From a checkpoint of a small transformer trained on Wikipedia: vocabulary 8192, a variant of SOAP for these matrices.
Each number is 128 + 24 x the weight over its row's rms, rounded and kept within 0 to 255. Layers, rows and columns count from 0. Numbers have three digits each. The size before them is the row's rms in percent of the matrix's.

# layer 5 attention output (transposed), 320x320, rms 0.119, rows 5-33,69-97,133-160,196-224,260-288, columns 80-159
103:147127158137140097110132105131142059143195162153165148132110098137098114139122107135138089140147108125107131146089131178112080157115112095123128095154066099153109162112144119118106141137089129134116118092144144093104140089141145144119102089
103:170071146157150075149121150104106084142181143126138127136160127143106089148148156139187127151120141127145154137163108081169111140138124114150118115110115144154142108098127114090133156087099143092141117103118136107100121133128117100120175105
103:165137081142168099143148152167161187107106143135116157147111179104149134118108153131129084117100137101125151144135161159103139092138089168145175111100082093154212136148110148101156117168093126117116152190109072136105120118109124143110160124
100:118160134143153142119129122145171182135113129067141089117171140123108158114082137092133144147109187086146116127088119137077119139109084129139157083153111127155172126101148138130128123130128096096151114112154129106107144107118128135099128144
098:129140107121112121119103134138147121088115157087134125084130137130154143098126124162117122112107144128125146143138146159105135092097115107152130126114154098095123100152113057161136156128114142149116136138167171121089156149114126150142104145
099:147125118149123170102130141138118165135156168127145122157131116146140118128158163158121163115141119120124141135104107095147128116152131101152094092091121127136138113107145096119109098115100075089166108116120176143156156128141143094164097113
098:119115123096084151095106155129140105155124097152123146123120173155106114134141152102154106158144138161120120086116126145121140179115150136144105088115162151169149095076145117109098093170124203114090119112169154106120167134122083166142131114
107:121132129141155088163097128122158141081082126106142106141156148089119110103154111135104110136117163183136097135134116147091133133108097131121135169169145136094153113171141118144113139145122148108148119110134128151148178118153130172165152104
110:095147142153094152112122147156152193110121151111104127135144125112117156099109116130139104113120165110178136110121157185143131116109113119161107094127116134142156138152143139148150153141160164124083107131138185123145146104147129133154127137
105:172131174099140134143122127142078114098113106150160108146128108099103089111154078145104098107113106134133171129159130120121105174132128131111135148147135143116089100084110125100107091127141122134152143152102149146121140063131113118124146077
110:129128143140157103157139109144130161097104142172155157129106129112079106089108127149141143151152108116129187126134137118137125197134122111114134106086093113114131130139144141122161123120157104117068125142116142120123100127115097093162112174
095:098115112107131157164110122124105145159122113125115153135155107151141154146145107135121115128114128117145082139088123156094107111150149149083111104094105119111096167148127146132110153133126114156116106095114122122162126161117123126136116096
098:084109127146116087133127134110143130117145167143092122149123159125108177139109126113097109139154138112158128085125122132116112112127146123154142103155124131120130119105100135105196162093131112174135158156180133133155122155136154127130132135
096:188121147144146163144136127110115087186170142139148128147130186089126124096098156106139155108139179118160163119141119116075143121133136099098149042131155147119131087079100134116109149145116120103145156140135145131114106105095113168105140152
097:123134113106149132178126134091111146099139095148121169149173090125124135112125154167137103151153116145095139065116109147130147126181134191097092131129145095147159119153109185127137131139126098130138135098180186163103130146168117073197142124
105:146125109137126139115073126129086148097107115167149076112115102111159066130133100133136143104104107155128124164097184162140119096130143138090121127107131148140120119129143127145131099139125193116132155093144085088116137153108134119109171143
098:104155164150141168123122109153154098132107167124125112144084107176162096084136109151123138155101066129142140114123102126133149126086159130089112153107144135148121116144102139096141119154143108112108117133107068105145142145140127080141122103
097:168105178129148159140110112128103146117168129120130148110095130109135094105100127091157130113163114141144156105125172125115140087128128146097140187132101150126098129111115128160122127099114137163106105112093124136112128137101150108086139131
098:164109100120176118172115142105126134114121176107132128159093124108128099162102112143138085109112107111120084136148147079128097112125119150130116098141116141144106104151123141132124129136146116143175096141148088114126100126110091106175134142
097:110150079136120148134115150155159119117157093139104123107160162114104144086112133118102111118120107157120130154139141106122126174133119165125120092124143141113137117093128105173103120119120146120092137116095126114124105104094152108157161117
100:132115084087149140133072111125170138115131169126120119102128150170108134142137136125098135122093079097093154143096127145133155125191150152111144099131145162136142124135145132108139129148150113097150116124134113121120152104135124140124091086
094:161124123122125160145159137127102112143135154159097078133115097109160130178126103088106151117154110123141128115102150159112139138122101105101147139088154093157101124140127161148139114163144123177144130132129127136067101168111122102111174149
101:157141142157099113110106135106160104116127078112176158085173136125122125150110137109115146136147104086137093132121136102128127131097111164131118106089100163166131111144168100087146117090124092150092133126156101139131160103122139136127111136
103:080119121136153139131127093148117200083088138116130120102146111154105134119172120086142133114100144147097132131122132133125152119126128115191127132090146137119146157136158133132123108103127137126132123113171147127099114128117152147093098148
101:110130152174127113112148108132130155104115088133099118125138137125163157127084172136110107122138087167151119096092132118120142128145101143128125141146120133165144181182149091118127113156112119124062152150098089100109124161091119117138108112
100:142138113125174112144112127072170141156135130119114146120125154110105151108115149164103137100120111192129129144111138141097152118126088122131084133145136157114133128144153133111136159135118133136097136125129080157137125109150160141167109180
105:115143141139138146103096113160107165145117137082140066099127172093157116126156116122110146146113149133126116119132205171140103099160104151119144108123180114161145132132073106157126123138131136153085117084104144148193120145117116134089102133
109:136126124116086151102149117133147108136135104115130102118152150119126132106131123093121142124123096147116112099133127152147132102178153066133100134089087126144151135071136112120134162127121129149136120113125093137133148162183131125134101174
099:144117131104137108145068131094094113155118112155084127131129174117131122178174130140149140161126141135118142131094138173123155140122175124160126118144100148110097157137129111130114134175101145130129130127120169145147109152122144140132125142
118:135129109163127146201106144097118163121080113082076122105162149133135122100136139089119099119138154117153101108112134114124134110159141134125129157087170139133126110160110133188160111132164172136141100154142117133204155170131139158112184130
117:119144124160105117163155123131149130147128094188116164143093109107173132128105123142101115143125141116122143140118115122130122125128146110177123096151132110102052091116179108143114133194124125152162092164145115156149132131145122138136078166
117:074129188109124176150124117134143082111151076140157097127140099117075106136148129119134168099139106122126132095182163098145144161146138083088103104170131160106089139109094119151092128096130116128125128102155124136178108156141186114148110139
107:119151111131170129130107130083127125106151145127148150137113127150120128158149127165145097115142150140108115117197140113125155154139162115109140133107105165155128140142124133132170124123105159138095136175136137104141134122145120155141177124
117:125109116131158126113101196118115135154120103150161142124173097146134116156145096117129142136170108134152123090140147143145112165123145151125115139149093139143151097136143151096142105142110090145115084140123135145185097130125112096113132100
112:085133165129153122146122127108141146143134109140117143133118143099129142111132094104111081131117097141159163113158148174081117144088148121161125126151170144100171135136116135101126130095142144125109169110105112120134119129131139168136144172
116:086129129188113116150153082127154165117144137098113071147147104155095150126112117122160125116097116112111187165168127095134105118113141139119122149124128129088153125131163150162092161119132040156164079132139106140130102111122153098165127135
115:123102155092141165123132136086117147131181128113126145106111098178114150159112140082134149128118128087138104105163176119097132120149140104121109137123145105115122103113096157120127129121110122128102118130159150100148099140092130149123117121
112:090124105093175099140104105081120115172108146142122116096091105113152142148147142133111144121130144150097105104110154103115134159171126151138186142097164100125124123118120091181126088131154096147105154151108123105121103105108130114087105095
114:120126094131138122103189144126139112180174124125092148126102103140137164166154172111151165127167115114118087141091115131139150113120164156129116081102102153114115167131152114127127137087107137110130082132117125114131128171173119118144091123
114:133092127116154119125103145117091141112131143080164115140122152117118143126158129110112109119129106134111088122140143155099135070105141104152095122128139138155162135124132132177098146127088148108144146078131134115154139135152186152081148079
124:126117153105122140145164151121095116104183110160169110142144153144129107134110107095104111129145099142154150119155155088135108111137162117129140150118147142158131105118143116089151074143121096089155114148131140150118080118134159083135159148
114:114143144144118162131123113129119118165105124075130151104159113174116116152128140118148111154124083153145118133113097163118124155090127176118114131136160149115141131133147098102108117111099143064113091140112101117082130102142116154091098138
116:097145122119118137159119142148139094091127126119078164131138069140140095157115100145139143145135075130089116125105116124150140173102181150142122170131138117143128157133133095138153097116121119130135103127145168133139154141148073078112109148
114:140156141092145071085126097102143096122106123140109093133114111110136116163114144087120147149123140156153114141132146130118109108091109092124147162097095196124069098147130077120153094107116146101147116169101087080150189148118151159103147099
116:106132143118124102101138120138123129141141182099133131151133118142078150120132132126147131102133119088074103147122109158116140164128134138115144116122154104113126145134082152108116153107129097091082119159126167151125077096150145148156087117
121:170149125110168105154128142126152144112124118151136157123135121116124163108115119135146086118118151146111095129124113139085135114167094121149143121127147118125125134150136122157118098104148122140129149123149139152069130153119142133132110140
124:107132096143100111145124125129116137133091127125141133120102130152123145138202142143103115102103122109057125145110119144123142152124155137139139102100151097126134116104124169097138099104111077097143180133148144127131139159138129115166097098
112:110092144115112136105124138168095094155164113150121136104107103145095131161120126154118145131125126121127115128097120177119113142121154118146142154134091136132146128141150108155127147127126173127093195140163129132120166112148142167102162127
119:118136183150126125122111160087080142142121163141129123169143092114117113181157134114132156138142135129123135110134119086108158073148113149138119122135106137086128135135108146071100098097173085150151118104140142179100124160103140138103131128
110:152149106137124149135152117149087122139138111161138153132123148102128124157089150111130112124163167097169112108128132123110110110121121109154094133103113078113145128111119126147106129135132116158128135080130130116123093108119142126136106151
119:128124150065143138149090110112131148117145095152133147114126135158126125139118149140116132113082124141118163115138129117168125166129140189151120134136124139095147112122101132105107138077113126116151159143130150119169111114133130107136098117
122:119151107156163165121149127157103151154141167126082097184090119133121116110142118113126101118137146147127145168129142168140148145137147123109134087149172085121149161126116148165073150180109171077139133121106152115169131162144136164157156158
112:183132121115082079164157154121139088166141104132134175126143118085115154132114144130143136139149146142194135155134159105158116148086097110115111136130161105119135080129093139119145141140143126162132141131050087124166130133155130165119145115
124:168121112113127151133107144119150098164151135129135113114123161106148108118140085163142164139145140100091120173122153110127135119164130157145148120145128121115110129104127151125179136082175133104194108101136143206150144145161126124114125132
125:161105128128133126122135099149101083116147100124133115125110143141116086087129092096107110152120101066123107091133104100164104121171146136103170125109114107155071136102169130129142117080129117129148129176102140095157153137096108093079164109
117:123143091135125126129146175108123099144121139103106159121104128102126104099128128149156113097131106099139126145152086123115165118085128109131134128126133187102118114166114141152132154117151137105135117138157078094113134125131111116126149136
121:081134126148144143150143104146153187114137122104123144161098106120113142150138123153132138154149150124179135142153171111117134158113114162121136150146145109116133116148123150127121081093147121081120113127137165100108080119111168106145144110
118:127096146141102152058152182151127152146117125098134103118091104167141156118088132101142120093100145111118139095139107091142102126119084117115133135106149134157133101123103153104162146092158079112137134113122127143083140119139094111055121139
076:142139140131119129072123140136084122103112167165132064120197193092109153154128124154122141103158103109099171106125168136157118139113126117105136105148143102148146084123121113105108140126101118169145146153107128152064126106126151108129148127
082:136119120119104156125138127150095120096119095136155088112125149132120178144140144104124087108172146166117114149112142165084100119100107100113099099147127140154151163127076145175101073140132132149124108134142135132150138146098128133112096130
080:119166153142103107114128131118127121153119148142118155129089125127145140115122073166123113142119140119108084126133104080192128168125121095094133132131137168116101082121159166125108153176095181137126146098098150101107102131119094111162129084
075:170142096117121155134113134118108068114136156134123133144115121171121159099115114155114125084106173150138166112106164161156194118146108130105119131128181148140154146108094112150091118186133113174128144114106114133146099154101150111127130114
086:111146137135112111100126136105144109093097146158149107134133150111106166128107146135151119164112199109108104121125082169155159105129108095134119120128144106122149117173123119150105130132155144123120155097136088143144172110079140163089142172
074:187157107156131136128150067105132080130121104139119113120111113139137118099139123107127144165126106101130102104144100101108113137172138092123139136117138129107145099149145149082134129132102131086100145104093154151133095144094108093085093125
079:108148110120143128163152135091144156163096111111132161135182135090117179082138148130095115151158128139151147085139101130132122073153116132144143131127108079124110150148120117089123102114108132120106183135175132114153121140099152107112142162
079:135095142096123137101160113126104090186120141138120145111112099103125106120117132171096150174172123125117163115124103131136182139092177136111109154183082147143108196089149118115143117169112124135117136135099115125140140130118082078120118139
085:136120108125120107117110162143100146128139138130130144151127159144125099138129073141094121139098102106145136142093127103093173113117119133125116092113099109150077146129110087132141124130077126136167148107157098117128153084127115133110145112
081:162097155111139151119123159105104108138156162176128114143149141117136120142100138139125141167116089167126160137162130117120131151146182069123140153160099111091117178112112139115122087132113099132165125171145126076164122125103117148126132154
088:179166137122137128107115138116178170108132162047137137121131141107121177162139154111105100143152149147098130122136128133152146118172121113116093121140154099163196146132169138114122127144119117146133147156105117159152129134123130108110118141
085:102129126151154149111128096149156211113114157079106104114115103154122172111112092085149117089156193119103127139119108149159122120097134104125130110106171097112187149107121125170183123169135130134134128137147128143068139106149115165106111125
073:085102122065145122149155106120142175154117091140153126126105100083136133111126124143085137150084145149099168170129131122155106113130083144097156105129167150145156126139101141166136169143117115149114126143104125201147125092130138112145157133
074:078140121122135142176134109161120102094130144147136131131099107142101066154117125119161115195090133121131064140128092063150119129142129110103164140110165124114134165108094155149118122101103163104132109082136166106102155129177134100117141065
083:114116144153119138131167101176185100066120138092099101143062140150124167086123137140151137055068149146144125136109141159149112155110114120151075139129104125124180115098136131132118096159136123169147113130134141152141149094150163122131098122
079:142104149115095120137130099123143124127121128208082148103127103112130102125168108117127133143146116131127120136124100142163108139129134101120117117142165132148156146126165076132139124149136136155124088153139106134161089121100155080135101136
072:102139107140116122125171120134161119131133171147136113136123157146127111158121131133156141117095094162143162154127098161130109146082118162113161127113098124113079141086094152146131181129138151130137167152150129129090135188107125155158121097
077:123106139148140115133109110092089181104142171067130102132147122121107145133149122108123129050148182081106100162172145157184114131126110095108143092131120122101149126145147143135097168137149127185132167107129113122095120147115107136154125121
079:081145118167132152105149124108118129122157151130137097136181124136122089114091140113115164138135103116145061101151131085105154132128092123127146100121156122103168148152119119143107140113128126087151136129158121152176115119135123144143155132
080:095168126108126110077137115123123058098145149053158123119119123138093133085135137107101141166110150127110089130139156135152117137107128087161119165084112126143167155143139155134133103167120147121095172122144112140177110169141144164108105124
078:080099137195139131125163130141148127128119160213159129131143135139164125142143065161108122111137136142115162110140140133127084122093140114132131165161110189143115116147147141121097122126115114127171112135175141138150188102152125132114098122
084:145122157174144117162118105121125111135124169139121132117139138169106179157097117104147104133143141111137128119080146150110158123138111113095100129114093134119138117116107084148131145110096145135038155146160123122085091166070139147121139121
081:139116132120142130080145139118142141161131102110086202125118147138166157130117098096133133093093100101066133133122127132118139159119166089102125097090116151172145101109142104119108121092137134140124104150154138133110089115169167110119132082
080:151081149096134167137116141158056078094140120134184147103149106127145091114128160091101121108166093096113091143120136103171128177154154132111166119124105147144077147111128154127145094136110154123095128128125152128091120135138085121106105105
074:099104122116158139163156146108108070121103156123124154148129114161149074077123126125103129140123141155110116120115108109124112109120133105073159135113135105135161170142112154144141124156126143110149113127173149100062077123116117132164131127
076:142158131143115162122148136164157199124117172177133147102093093146122130143148159183098150143177170135139127128137089145146153123141117118122148141143164172160136131171112130112123150116141106116090107109163117146110136122100146124126116130
074:103112155119180092126127119136124128102127218165132131116129120135129087165116123150118100175125116102139171125123116133116071184155158134093071120175105095179104158154119144104142124105114120122129123116159119103145093098111151130112124133
073:148148129129168110142108133109126119122098120130109120108135055122111134139145136109107098116161131150137119183119120149158091101100149128104140159121096131143153149066126117134116090134113139156122155153141143128134143097183115117126134127
102:096148110123130096103130131140113154119135142139137098121162137114105138145138098100150154168075100169191112132145168102144128099121120152082116110127157152133124129149139131133173132087168122092080127129145146113140124160107114145117161134
094:102112156096154116176137129096119158148154102148117139114144129126166125129140165158163175135129136135169142136155113132099152106137135146127116126104128153097180123134124130133146127117164133112135087128112139172177093140139100107141121121
102:083162091132102137133162122114146177161105157148125130135141127159154102119128132095079122180104119107164108121103144118095120091143151167077171139144129144096115132126113083128136135132153111143143104130085083091127100134116132169116102150
099:131114127128123122120105143089156141157091136121142084112083086149126167142122138118121138127146119114144115133130100121088140118121130112130089172140176138123112180153108134134122107086125101117143127081148128156142132127180116115090102118
104:125112151099129077115092156129130130122108122132111146109141173140137115108136133128142152074136150125128134108140132203147123121143154104168137187121179068148153156124103119141153136127139155087120126120085128119121170135159163148140115101
099:125143136147151130135149135112117183153162152138131134088142161101152130106154124142110144163131160140122120095092164100100087115108115100095167101171137158128136164113124149147110121103147159107115096123130106106125134083102128146125108113
098:117074106134116121160123138107147140112099125163152123092108121150110174121109102141131106138096099137151155118155100153111125081172126137109153112116153116143093150177084125099173130108142142151106109116127088129091172130110107165092170134
106:151154156105146144166138135147101155088158126138126137107140134105142128109133121168132169120121098122146170143144078106142082115133123082109113144133160136121120138143136080122162141106160079119097103139085120152123135140131127094077111132
103:150118125149117133085116143133096164184167130155124106156106119129167119129126138095164161116147090090146169147104195105174139121154165092109122104089116097084103126149107120112105114106142133123124155143124105143134086113120168127129124200
105:104128122121122147141150050133087144125155159143141086103134128156141159124114151074090140143123143173094128113112128082168105112132111167145165116135141158107166124123158119113139122115111115140134099132108131140157111104116135133109136151
103:142111099102113130108088132100166150195117121092097139123124172130164110128116127133094171120147145124101119114110108165102105143116123138141099156098132135160099166173166161116114182087146084125135088137137108143152153161153141104143138090
105:129112121131150189167091090083126125131168127155125117081134136121149093139110128166146117082094090111104093121140140117128189097092141190128143105170124169104089112119068128087128147135100101126160138104149142077110164132161099146104147101
100:163128098137108117118164132178164148156109138110131085115127195092102156118134169153115107121100109167171156157151135101117118158141095109178154075150152147135135098172168091086087150136113121079134143159150173157172139120106124110126165133
100:130089095188165139093117146161125117128183102155076104167107125124150131088122109129097115124154081145101131190177116107102141109124160066089118188111106139120116157150131135129126096116131144091093130120140135103093095120152152129095141136
103:076124105155122115084126078125133141097129125126109126156118129166138159106166135134131130106124124112139133162125150137149156123117131164193133141107094130131094096146167101125122136125108130119148112164147111147137119135126147113129086146
093:124122119107103130072119120110093128148123113075135156135158147134136121151167127089078162112169070093085123178123146139116148132093148131167168125151132102124121081093184076140162128107118150119124093096120109115113128138116123142091123172
092:146149131136133151148143190098158123165129129140096150143147164086094137153104135118083097120140164096105138138153115089106107108127099128147114153123115130109116155142138127125123145117157094103131085133125144116066094172155142112163101110
095:177099134116127127147154114128099101130118149144132109102139140120106125149136144145142138154094168107095092128154110154098082129125170124143113118154158099125103124157114132113109126113115114143153128130132096097163134118180103132112122151
089:132137106128134135114165088133176138139118100175137128107156145095159165139142110093139150163131116116127124122187121120074132145140086124176105106125125144131112164138137134108172107129108098131143109155159090125122121165151130163146114098
102:137115144104153127108131103129100137185117137143142101106148144092127132140131111143132144120132130150106136107137154167089174115120135098108123137168140162091120126144105053128150115133162105111113071149126155134127130127118170093116128111
099:155128123116100090135114146121124152164085149070149148113143104122167091123129103100123136133120137112109118137119137172135127083166123123123113110153102160116126144162088112087146129087114107167181104115114153121168108115130096102164078154
099:123137089137124145105117126133122130090073120085131144144141129088111156108128133106132139136104113155133132161152114157143133111097082144135141127070154097136146123122077173149174159122135131113089165133117125152109120143116109091136149158
092:115129125150116115120068111145132129089147133143151123120137127119117135105124155132125112125131111215146103126116133109171124084108159155138142143114145144111141101126153122121119152137135108062117079094116129144154115111145142095119118134
099:120090164111183116161174142148074118138128164104131075096116162132151112117170140144105113128125105130140147148179127153138076134136104123143138142107160106113107149158134144144125145131167130119152141120149141124114099129128081132110094153
103:140163089161146126146117132087158130116153130135103146131084125138136123110073126150172137150122144129152081081121116086127099102112113101082135132121095092098167105131154133122148127150147134090108115119142079128099163100177125151172165137
095:129138136102145103147109152131144134117153162098126173151142108101113125124129106154113116122129147106117156158103150165138101118145093082153123160138112142125124096088124161133116119132143132182131133090088138150104134087110161119105127166
098:061135136107147121131081113169095217078104110084106131136158119124119121148131110101135111152075105074126128145140113137151132156105101141189114130127153113123123164151075140208120127150151145132137160130135107088099127134106097159118136110
101:067110121148059129106108127169157103145125140127133117154111117135123151135133117156154123177151135120159096132132139143113152163148134083145128159079140109108090132131171161120129110140122127116121128152173119056067152114121170109154143128
098:156115172123088131131119121112122124122130141167150180079161147128162140090132102167167147124120130127129140150119091056166151142091109167111124158117148093128117099163130158158137134137113140119135130134124153165096142105091124094112143105
096:114111117110137143107122110139114122136096143176116162141175155135167156138131154102157137105118127105131130090113123144142152084126113130119080138137162112198156104157118096137162137111171128141105135146112111149126134128126113134107104080
105:133113128124147159116135147113158133142129095114134180140128147148152137119090151124120132104135146137085142126166110087140192130126111122157135176129124158109081139113115116134119131121087094128137160181106149128132113176131120116131125136
099:124174113116123173094097110141134095151110100094087104128134113181171139100090068107105146126135113156087134120095162143093144130131142101147118125084155134091103119163165141140129116143103107154125137124159173132121131115101160105150135126
091:171162128169148147131153093102107114134174108085162130114112088128082132132157125095085164141165051167114100118109144121139100083133137085116106118152131164095141128128155105122124114074135110100158144131144179124129164083131169157127110070
107:134113132138139105107164158136110123038108117105122115083083125099132148130152098144110107131141088176128161164112133115149115127083141157153131122107136133110114124157146144143104135110122151108107123123121104137144121123150089111157091120
111:153146129126100124134136114132120109126128081114133128123115112083120130141114134106071176122143081121113125136133135110140094140153165166096145112144105123138106150076149117096101119102137136109161129125102124111105105157172149102152154113
098:151119104117150075179149122160125132108117110119125167119149145084133117133102110096140125092128180113102056119141120104093138164089116138096119126130064123119124136081126170112141131141100158140124118152136097122079111164137108129137156166
092:127138127147113157127153118134093126098087135118084121152106071156140140170101124112107114103141115093116108145131162088138137146111150138106098158144093174126145150136117105157156129144118120162162122098123126172142112151161143118164135126
103:157103080138154109085098116162166147141124128129141168127139098125098122131110117168142085084138124079130105134129079109179084123155151112130105126098110157153127085107119096135142158123121118130107129124109152123087090133123098131108114127
101:191105099103121145127143118151189131171088155127136152130147117157138106107148163145125125105137108154119123120130097116118143129127130145106114134181135150092118139098119133114120150164127101091160115107072091123112150174121140137136112100
090:096104134156112164093135160145147125149116180126099134131143134128164087142108167115167125151113165108097114095124098122103136129108105150121139121140148119116156120153133127172104139151153117166128173142127100137130087122127112108159111130
107:115117116132102126098145140127092122164127089118088068123153144136140088109143099133118131114112167148146076113085078171130071146109129112157144123167103126143091124143094082127144093112107129160162142131099087144102171091147155160106139095
092:118109125133156082112137147104137097121166114142138186168077133100108080144131119148119180117120131157085146135113111111129180133110153113119115122109112119086121120098116125128138156122115132137116154162112125094083131109109127134162107141
105:180127145080100130096131144117147134132149101104162151117153094155135069132161132106125140110141120118112121113100141152131117098153104108098115129117092143173121099129142119102082132129123149071143082104096124118164117147124106115149069123
100:120126114070137125110116130094130179091103148162133129137132137173115183117109115128083123141130129111105107157137138167168126104109150187186145161156110144161159096155142133107117133133136123093118120101098131173170100145166157122152106089
096:134130145103110156104133148145133140183145130145157111088101176136082072140150071115136111128132136142110134106137120099150115072151108141131145111124139144130088160148153110111065150094134142071107122129092121155106130157138079136086099127
098:123157126107134142115145104132155136099121139092120139116145156130128177123112155161163114120120146117146137127135150130117159150130159152187145159129112120156154112182146138125176158116166084162142159146144161098133140126145147134080140173
107:104105150106125122107113154129103158148168102106145162152134138035096072144137121089135120104174130113122102114149129104198150152144115103139131131162100144162127144072125121124140114113103175163121162134136161151127114099115134153101091141
101:117135100153105189082150170145177163122128126153125114145160160115109154084144139160092115167113062160159080147105101118110111118124088114139131117176140124117188177140148166142108125108173153145126107141102101118129105098157128121116139160
106:148139177096108088122124136135146117132147108121169112115126162113135156090130145131147149119197162154153170131113097086140143150130108133103133130083135081123141134075159110128126126124074113086119149127092132146141140155080118097108133141
105:176121159086150130167137127103145109155109143145112146135098122166150151139125114156118138159138148136152133131136088127117137122110138127117179136106161115096115128164098172137140139138143134114105088108093099114130143143185097118160117115
099:140139165119153059141115133111130141115137093126108108109118139111125137104129152158187127115153173139113129110171134094160130142113117121111091149120129125157133161147094106101119134153113186167104100167133114167116098157109145138117160143
097:166111146098112173080138135139107143117086096120144133176171109129130072121119135203125101156140140117113139139130088105147112110115125091122163101165096167161152145111160118133106119145102164129160113100155173125099143116135111095104139152
105:140088098096126140145124114137138159110094187188118073123130108118092137131133105173146142133122143164131112174174114086141138145183144129089139170143134142119100180129133149140145124193116151149132134132105123116100126123110140098092167142
105:140123180133119135097148137087159105159142143133127106155155142138130137141102112143101134151103155119118147106115086113097120115131112146097141149155155111144135091155104129162092138149103083120133163106096143162128117191111090115109154145
097:100130118143098118116141096139124102114116134114180116087089116142090120162174121112109120109141152142153079140142119215135107170108150109151152099093127109139115136091125153099154132118086116135141120116124102073150144123111161128115152130
090:110147135111091107139102135153108131136131185170136125117173121173170132165123138110161116118153142100171106144127090128105114131118149133096132111084159105112162113074148111089136104129113152136142095091128089123151107153099133130119128116
110:117120111136155132125165137138127129100105113161094143118178111167064162117114160139126100129172145164115101146142100096132188142136113132131141153148126107123132144121139160148131130170145129133101155164116173163117125131131153120101074133
098:154097144112128120143125155092122114166128114157102171149105094148115084156122120080140098129097131087115175087123136086105138100095113160139133117148155153099108124184115163098103125128138147147137107115095123135119102142070106166129113120
# layer 5 attention value, 64x320, rms 0.128, rows 5-33, columns 80-159
101:103106118113090154149136116142171146103086137120133142129066128088123106129141120147114192162148202099141119141157098106127126106110135129119101167129121127158127168161129145112158108134129104138137113058127082138126152112104093122134126164
099:113106124112122143144118108161135145114096107121132120142126157086086115162148105095099124117112064100166154066092138147149143101153136158120160195125110093137177141145146131112131086159185109190098144095118140145147115097147117129159111110
101:147088098115104167147089145131101098136173133122082120161189139100126122122165097107113136157151111114104148144066116117115109152119119169124113116129162124118124140158135115147128124117148126156126082132223124147087121092110103088137154124
101:135148127145124101126122075151145134158129106166089170172134136090170158152134159130134124122123084133144102135098116161156122095143125166146088111129120166110102148102139127108131144137178140110144159092136143170166131159148156188121098105
101:096175149124135109144135087118137134194134133122125134184096136160116110122144148103138088131130116146139147152126125125135106152132116118116092168113108164152128108093096141153156166088134127149138143145081099113125163099139112122122151154
096:117118140064157110101089193117120113105130136136095123151117106096118115169109139122141126135160140113101118160085096106119147090101147137128103136156120127139112069120134121148132139106133140133121106159106098115133127163142115144143109109
099:108098088157129158102096148156106106092125142119139101089100117136148115109105083164102188086126111122169117118150108115119152086117169105108129126146124117141117124186124148140144132130161138158134133145083117120109123109180095126089139117
102:110123135151148140122132145142106133130144143139153140125103105142132155118120157136127119134093128093094173110153093126134136112154156144124162097144123120134148135101104159110136172078105143120182125131136082124117133104093126154130115134
100:179105138120144133111139124101160115115144072113123108104130102126164151147148175103136156118139121107064124146176104123123159128143149119107155155084150167145099123154106148130072151145118110126115134129135105102086080151109124165158165167
096:099122091170141088130128100135093147068116111120145147121128155126129119091116131135145112152168121117161138116100137125152112094133079114110146121112143138152147092162143133111151124158114134107094129089142132125159115129099082147148159146
101:117125125112103141106142151179136128115154145114135124127135087162169152157131135125137136137106144137141142156109139131071123120145135086143128159154163149123111125149097149124086158158155129135109140164127097151101112126143123131175142112
100:164096109162106085130065128123100109120121147119132094133103114111128114109167148160136131159109117100125175122141132120133107119107138140168130140197135155112131106074129107136107100112129135144147094166149117142093145089139177101088132132
095:145123136168143141113100154117087081129111124098148115102104158121131107115160137184125192107092137103133137172108126109114149141115131081141124143141124124150161122148161102142113155139155160164178150115149104099164123130131123146153146107
100:124073128144125089103117152148094169111160111130116122145141140131146151157147085151126147110138118168138138077185194093122146167144135120138086171153124129125115144192117115130131170145098144153133140141112155136118074103148140120159103144
096:148121124132119114160125154142096133185096125090135103128155133143129128144143096119131152102149119116140141145142122128138153144072141116123143137130108124087107162111109134121132156094157135151086137126144119126140124150112120138101116117
098:140144151123126135166137138133129148155126103144183140156149143120122149116120148086109126131147118145135122075141117087115109127154125112141133131077108125113120121105118135140134098151132154150159098129114113178174120124100106132114136124
097:109094120152143122128118145112117148090137099113159150095172155125118128174127132124120114126131185137123119120103145100153093133139125105140127075156136104135139154132125153125111173101116103146183183144144189120126149122155105152105111138
096:111146148141145077121158116092143131125117160137116149180175104124142087099109129129148121129145146131144124116167090094135136140091138154120131128103120135156163142141117094117076118154114185111143097161142134136128165137143149159097122122
101:137152132177100184096144122156143135136123135088108123091150101133109132125178129125125107136130168127157138151117111174139094093143141107143084127151119097107094139104134135110144082147119116128137105144090120135121153120177147091074132127
102:138116112151126129104146157150152136128122144146131099154118136103163136153123102142158126131142113101108172129111111107130141091184122100136127140161122148162088108134155097119125164117083163090128126221141166113121098111161126146133152147
096:146095134129084104114095124150120139155110118110149104192137112121152154108146166124125108130166138141132087125120116119156151156117111165102163116151114088121133115125124102140111160059145148175132115131075146098139104169134079134155153136
099:129158106135160113110141144125168152139111107107103132125154144119127141078169131162142151138145145097129110119169165138124091154117122142168146126163106115161135156081130120143164167121144123074160110117125080093143110093140143127152126123
101:087112171110130120116127149123146090134103104119121102123092123148132089135144157178143109136137155170162146117112108118146111162131106167132143112177154105120113128137138117122133099120119145179127156140072128116107126134105154128150092117
100:157174109149114160142129105138117119151147131137143123140125145111161148113121128170128099136124115147163141126156081142094142132137113136117100146107167082162122149146156133145085161115104125139173177133181140092184055138119174111157142114
098:144153155111086174142107143131109155108129153155114148126102124119114148143141111118125162130095159099107141138131130104148131124105102128133093144108139169134121116123130125127105159120101112164136117157169122126108128103154119121136128186
098:093085107164101124142132136139085124170128096089134127186115102104127159110115121093170165138127148151082119139143157133111086093102138110138120113136132119110155088122084104139122116135141175121111136079112172105130088160168164146146079131
099:156125128122105093152128113091157100113170108137095128142150125133121150103131110125135111081142102153116094129127105084130137106074130150156116111137117131090126157094162103118101132115138153102128170113130131151099145111104126148197138107
100:095156150108111124122126197151116142172115118098141145152124122105158145152120148169122142118131147122156111116143064127127150137146103125131112114134123155145076092157119114131139213133116124152132094089198100124124125093098116125136162085
098:115126112115075144155124134120132120106122148168114127135142130127077103116088123119098147134125131132162132138115114167102141141134117124138120125117131086111146151131133128147140087125159108130106129119105115084130151102099136169143118125